From a checkpoint of a small transformer trained on Wikipedia: attention and MLP in parallel.
Each number is 128 + 24 x the weight over its row's rms, rounded and kept within 0 to 255. Layers, rows and columns count from 0. Numbers have three digits each. The size before them is the row's rms in percent of the matrix's.

# up: layer 4 MLP up, 1536x384, rms 0.0889, rows 1032-1063, columns 192-287
# down: layer 4 MLP down (transposed), 1536x384, rms 0.0237, rows 1032-1063, columns 192-287
up1032 095:168132122179121136113100151128150168119134083106146148122110111130096150096167105123131163172129089141104148106133162099133137080144080096148132157130120177116110151128158124128140142158098120157097091144078152108112161153113069087102099141122095147109127127099129116194085112121157135122
down1032 093:127097101129098132103106122068141153096190123131093176127107163110146166109072121137172126084154109135102148157147162112130145103150161146104145147110141137117103155129108123128113098139127130135127107099133125159140113107083106133161149134154092120166128146186117137140157124163151108162
up1033 101:142146083110155145131099117117128086130126149089107101126117112108097137125105142091147115169164074110088125144125151097145094126091103159168150095133125103126090120131077139166155110111108132112129132120140164125105135166136123107148126093112134146117151131124119127156104162138099139109
down1033 107:134101125156078143126112134117094152119084119145104128115112132153129110096142074098118129126116144147131136103121150100115128126130188181103143139089059147085116086111196171127126135126144189142107125138115099140161123111115086124160157133091108164132114091100101146114113143141083090139
up1034 106:167130162100086101128127117117129134107186120141109121139126099105095137126146139102139164106139164102140108152097095132155153153125115162137108116124128121155104109129114157105124079136139142147086193137155173116106099161145131125152100149134164149118131145084104189116169075099097101116
down1034 109:094133116113142119114107139137101155148162173120130150149162112130117155123150137113117106123090095122125119091155116137146109098138136093165145165172138158117168132150123096119139125115148152094138159114208195124101119100138126146160134110103149155109139191109131103069122140160119161106
up1035 095:131166146102130173125097135115170119165097155147171127136145124158138123139158148143132087094120130135129139119145134135118135188119136129154124145118076156180098125142099093108124120146145128131146096096100114081110118169096138170136125109127109160169157145098165119144140149124113130144
down1035 095:174150130185171148121145125123113092121119133186163103152096107118138160107066138145111117135116117135102124108132133122143132119160126072114164129150139123131122120134142079127119129128138154115095130098137111076116085098075134129134168110107124132117113104137175136117130097143088120182
up1036 106:159122148087146137099148123140121135157127150128102108088136142105137132122142102166147168106134151140127087138149098130139129121180099173073092120134067119158119099123121141139119102112167184152137124153104142149120082107139148131130136119150122151129170075122155103139096095143082141115
down1036 112:127152123095127137098161144113115128173123149067132142109156128119115150164119143142167145141090127136128121140122124133137162157102145141149081107142119103074175148110131171130156131145117144115110073162142109203121091167115112140113137129095110120074143099151125141144103150144099146100
up1037 096:109139163111111098128121102163115144125138120123143112139091145129105134118132116160097112149181087140147140111106135120126101134145085155125114114175119103118099146120145131136107121101111183158130101107121143135095116115128089127109135124074163205122193144110161118107106118125109130157
down1037 094:120117167112108175167167129136136161117094144121117124120127168135108106141134112136125111181160129096123191125151074140152170143153125094111104128103177131163112117128131176126119151131109112147145164121165150095133130108130155094081146098098128097130150134141111161145111121145132171114
up1038 101:141126161123142141120119112116144127120120146141127141152134147147139111131111122138147110095131075104107137173138120156105112145138139108096129116185113148143141153120145144136103092123098132107122168104135123101145144134135097155139127146112113095156163134094166097126166106160111133135
down1038 100:108108168113116077087147137115133127185138081122149130138148124145112139122126115186131152133108113144189138134146129132118129112130144138129135161122134163087142123110131094100119168108106127134161117090115137147126100154146110115098107131153115136138088124161130106121141184145080079159
up1039 094:117124107144114113104132140114116179129126138105118144096142121121136066169116159084155111148175117090119141141062143112127132122153110135132104126127092141115104099129156125143139129117107087117132113143188139092140171120113140107118161128129146155150143142159139109107121123123133137178
down1039 098:159113143107133110161103083130124087158149163053170133135122152133140101091162140113120083113133108150150112137133113109145100139117152107150132125121109113147122132124113152060120150139117098100166128085115111119134166146131177126146099123145071115094123121131103162121162109106076133140
up1040 105:123135160093140150116160155125125109143152154117133068086121153157156104125136160131133103135099110103148141132118103158109180142153135118123123130137088104119148099133111115116123086133157144145095147099184118157129146116094146101132137107142115167119148131111172096093170102108119195139
down1040 102:078130075134138172112140176121127134160163181114138119132121127144136188143135126111093124140098147138172140147158174109153105175111206113100118148122149130145104093094149131119122120104101098141111111122187116146123146105162137107135084127125105108116137125120126149128143138115174096134
up1041 095:123143157163123118167119090131136159095095106121171114161114130107174135130116142100149116139126093123118117125125110158182100151080137111106160103131089140129151144093129129123118081148108117142118125105105134153138095166133124137156114151154114118162142136097120149134140139146149117141
down1041 090:140145133099127171138168134147139141130135102143122111109119107144101092116146122164187131122129104132149134136123166108123111170144122123111105120146081088142140158115073105146135148124180143096152126145157115130134143126111123119123131111107168130111115103152139095127134150127107159176
up1042 088:152109133138114140132136156134118101137080115121114143117113117115161112136119161124102151150126149118161136119149097168147095097121128123162097107114117138155140155119094150150139083157132184114169155132115133117124124182144150129117061165154149088133128082156178119115126096107096100114
down1042 088:143181178164169122118130124153112093137099134096126107122143110113117073119106149152084097113143108146113086131128124101129147120147121069149154140141112151117104162131122117147121140147125083121120119106131110133171134144146110133157113142134126092152160136090124114164090125132143129142
up1043 109:175130127112128145129119115137161106168132122142118107100134115127101164095132135125128092104134127150143144129088178116156139159159127155130127170121123080127145121127118145102111104143151096132123158082142118133146149124161140081129169081070135128119093122093130138178126129129121078172
down1043 107:162114081126149145159120123140153132147159092181113130123097095133168103115116113146115089128154134117119112139105154159096154123150142143133150105166125114127146171138088118114122116142112121157094124133090122100113128098071132131091133110140156106115138132150118105198148123121140142132
up1044 109:129097103102138131145145172150127123124104152129151121108145155129170118132114117083152114116147100125139143154096151143110114112128119127159189136163127102132138093107143097088154125134094161146186108159161137137083159116080096120093100146109121117154143088163102096140123146146113129113
down1044 097:141123154165108134119088100115109122186109127144177157141087091154136105094083146114165111109118121137130095142083166113163136127158098063111159133076135124088157153141131153150115115127154129102153129123175130124118112082121109132115127122078137136135130117129157141126183134109133101160
up1045 099:145171168136122134120110089163126095110135104108128128097131145161117149134105131160115163118135168169118165100121145149182173122101179143123129114106143081145101148097142096110096173124117086118132131101125107177146114088149090086177152116139111132132143152144188134132137139148150117114
down1045 094:092092111117154128147120148121163123099130122123159155134155144199169118135094132166127158156132122093100103095112119099141116088105096084154145094128121098160094165097109150106155097165112090125135151133127146134140088128135126143137156137114126137114161128116156140131130143177143119194
up1046 091:094121180122117118104148144108141144144104132145114141089148127169098179135157126129174112150145146124140175166117110136166110101136113085095105138141091113117123111106119105137134122112120111146105168140125121125127122126125166109125123116162184085124129127164121147130126132125133111112
down1046 087:144159119140115137121084089125155077070137118116152134112109148117124128120139170127120103158137152147117143128134136119133148125059129170133122093111129148133114173130132089125131125159154130144101079149097173145087130142074081107116142107108145093162101151101101103158177111113154135140
up1047 103:124131154170122154171163131145130128165117168175134132141072142098156087117127104128109165141138142142097113129157109164137141116116136133149147133125089109114120128127053185088156140148119166133121149111122111137101166103118105126148154081164078119076140104153124082121122140141125133108
down1047 093:082149098110107113142121154108115127134105141135149103145137135145105116123153140145115107101122119120155113166095115080108103129107117113138137104095134083106161098145174109134130128122139142146103134161059147112136163192099167119122130129144160161174133130136131146110148126134113179147
up1048 098:164168107152125107129130105112158134085123079092106142068138119102095112136099072126153136143142116118130085107127104098141093125108080086179108092148122127137117119135116156097148100128099146164092145167120130188164132125119124142126152111169098156159092151112131117096138136138118145157
down1048 100:106112118115110112124133139079163109155118170136124110161134129143095136153128103129076138138155162157141143139121134127144160125154151124119103144116132126122129111098154129120095177131126100152129134106102125139108126148140128136172134154148097098167161110165116125154104128161163149108
up1049 090:117111137114157105139125091128130056116176122124155101120126172123113130138138172121139152167141119121172126117113136058112144134152120109070107143163140143140123104147132140128084133075080117159118133121076109105110140161131137119092183104108146147137145153106126125173114149088088132143
down1049 089:102108147131107150072107133145140120117101115129149123112117127168121115165159139149160179124157098132140140114099139128159123110160163112107115147100148139107150089093158124135127174165173118093096073102146089133105139148107079105142128104118094124131140124128071119126101176131103149097
up1050 096:071139119114119145136087132116103150138134106125112139104126162156108166112099150118138110151103152170154097106144132164094131142136125113113144145129098148109140119136115164129136142128094133109118124123142152140145134120131104160102122145113158120132122128139093176171131120154151115108
down1050 102:122137111108140140146142165128118126140173149114121130103109126139104119126138148136077153154123135099122147150119145151144120136122145137114141115122165173127127112131122136103122151156083127140142135185129165142101124142126164112118113116107090108180126161106104122105116114135160169132
up1051 104:120166118155153164128135121144126144093128149132105093125121131123171103139163128134164134073130123130150142149177139098136131160154111088111120086169161178139149089105114108162088121103132157124107144094109122112162160125107118151112131125114148131135185096143147094122132164126093125111
down1051 103:156105127148108124118136137104121156130158146067091135119129117156111143122096129117150163120136149114142168143153171145140171149133140058111121059115131144148125092111097087204138122131125123109134122129108113143182109107112130140134105133118102111136125091142103127133131110081135156132
up1052 093:105118138144134141093150149145104112130166116122120082150094115125083131120138159133145138117100123175116091120106101176142124134169161124164163134159138108165134132131107146143135123143131166142147151085129141131111105122142089154136144127113159146105144146102147107133076138115135097160
down1052 096:146111122130131098185118118117118143109132111115141123126113082133137082165123136105135110123124125091157101159145125136139166126120157175133104116140122147146105129119160111119102109160139154083135163138124127112114106175095102111140141152166079128120132117136072110133164105147144133133
up1053 090:132100125153126124157100130092130106147133137149169146129134128153104126102106161121148153110092134124144120108112104135121162124114119099163109095140147093124083145198101143136088098081112178097144134135082100117150104166128130146107144075153110132150153141148133106089125161147119114123
down1053 095:138121125147123114114082140136142127145131082125142117136149127135117126155139179140085142141136122126148152117128121141110162154104137118147141099170126138097094108146138100126128148098118099142104149176095140133166138136115122118125146102102150119105138116134117133107151190112166159160
up1054 092:158126106108128144096109102103127123107102136112124171116088115090114119121138168188166111107071133165095107138100111122121125141121114167162134119145096124152121153097120102126125159173135153117144149076129138132128195089177122145101113102110104127109130135091135118126145156121112144123
down1054 092:136148156179137132134154135135107173133130119091136184158116107121116127178166115094104130111113153147116158126145112104118145097132156108093147113159103158077128119124127123164147137119173130142169174111108120142140106138113118112147134082134128101171123164120093123114152126122119097166
up1055 093:144165192147136141076167094132143138103142120127160141125138138140098162134134121135127145152124109107136144132109149129099102116136106131101150124121129155094088124144056128115135114124082132139152147150162152132113140154114163138147138141141126138118128159122160083151171097113156114141
down1055 101:168126126117076151167134105135139133115146060128111114105121121134126136119130064116134110096095140141117141130176088095113149112117109124154125134147126136127081127131142159160072089097188137092083134106072104097134119096124135113160085128109123097114102104099110105130124101107121158130
up1056 109:077109149106133156151139127146096136125122100150117130104173151085090132118147151126111139135146127123120153148108134181110092146162133147168142127116158112106105129132082138163150155160152162148142141133102166097160164109146133108173134112130178128127119083160158104184133141101151110108
down1056 106:117133175107134077176134136147106098121081115126135140119124151123113081116125133129135134165105122105148156093117116173120127127128079141098094135119109113113130135135145155107114141150103123127140121157140133104111109136115100140108139120146107141132140143047087158128135109160124125088
up1057 111:091130139147177077100129119125109118105092102129092160128139120135141168131126162113111130146105142128136133093172129162138100129127149131099119121118149122138127154132119161167110119117135119141137144108119130150124164095100098120130095102120146114125128135103148114141159088133111078135
down1057 120:149076077121155180143109151087159151141127128129094144162118158141099143169140113133115131115136153137125132189160107117135160147147171192134153165138141129119098135148136112114137129138090076146143127120142146104146144153143089141116117125114097077121115107113152144095103085136152127129
up1058 107:144142106121139123167057157094143149161136124109116137116166154107115125124113096104126128132122116133202148152121101147102122124131129092128112110145138162156116136150106114151137103128122086157116126094102110139142149113108134152151159105116144139136126083148102078124157094109080113134
down1058 110:078146138131154146127156104152144123138110168147102133097130107101153120095141123104141168147103125100123162102110071073108164151133111134143131111111085151133149132142101123139133167138135140131153113119122094126148154096122128136127122144137120118100123097133094148137172098109130108169
up1059 117:113137106112092153146153142114110094053118128137121071121109118113105142177118106119131082079080116113132112186132103171107116074137061135154127138117162090142124160125157143136165133125101072163126120136137119094137168119114128168125107161146085125137159121151171134113115147130112159117
down1059 104:156110138150109113114166137126159176091146181114086127109152115160114141133109124149136121121112147100081127178152076133114134121138128120155164105110133122155137110123130140143143120166125163127131128142099113089152134156173069131089121129118105127126113137119077137130118096127133119119
up1060 107:114125113078161173147118091101131142124070142104118130122105122123136152145147173059124116134110129148142159115122132119104138113137112100134159155155143142135166118103129117092141130156109084160172170115147131107118148093153090131114120152144145100139143116073129119152134174098151135152
down1060 110:129067119082158142148146154140171100099141131129135124143107136140146073164163098106141126122124060147154139130106118106154129162133124101114128153142120115110099128109158145115147142147098049184131145145111142131079101130157100132114093130169062132156111166099120136150155142123164106159
up1061 095:128140108106170116120156088160122152157079152131092132073126115159125118126102159081154147138117134116113069143141115152150127119120170142131133131128150137130072109134105146108134143083106161132136151108153109143137135142159129148130150155133128170147139113136083165111140162151111140145
down1061 104:184125146109132130148106121117125116113131103135176125100142104146130134188127116122143119157115132118111141124167123138138163133125123093108132150165145128101133163109077063125153093123142125135195158131143133140160120075049130142120159153125154118099135139111084114142144105113119137126
up1062 098:088169102142147152167110111090127140112144113158178090107207105109129107130105145124120111123201119149106173111132152146121126132106163144166138160152142134128139112101176105163147151124081097108163133127139107120113155171163099109106138095104121141123110127091113130123130108115128108152
down1062 097:168141128151137133075153138148119123133108148145128143151134109178125118121136160114118115168120143131141085149104100129102156108108123119116060133140129132129161125119150082136119060155152171135121114146085111156126078134173120135120095100125136189138119121084140141162118098169110139154
up1063 102:155184090146100134166073105108132126133159136143140118108122164118100139075118129117133125156194118096159155145149149142145133144117114104144149138133121112119116137150160113104184155140111126126106111119133113125119145145124134134138175088171136145137111138136110119143098172131079121114
down1063 103:148149153160122119144101105109184157161115099103109140149111092156132140081136123116155141147159139106144137140180138120182136134084092096143113136107135100112116130146121119121101182123148094112125112145104142095135101167113134127163128078130117157097105100101145099142141159128110126167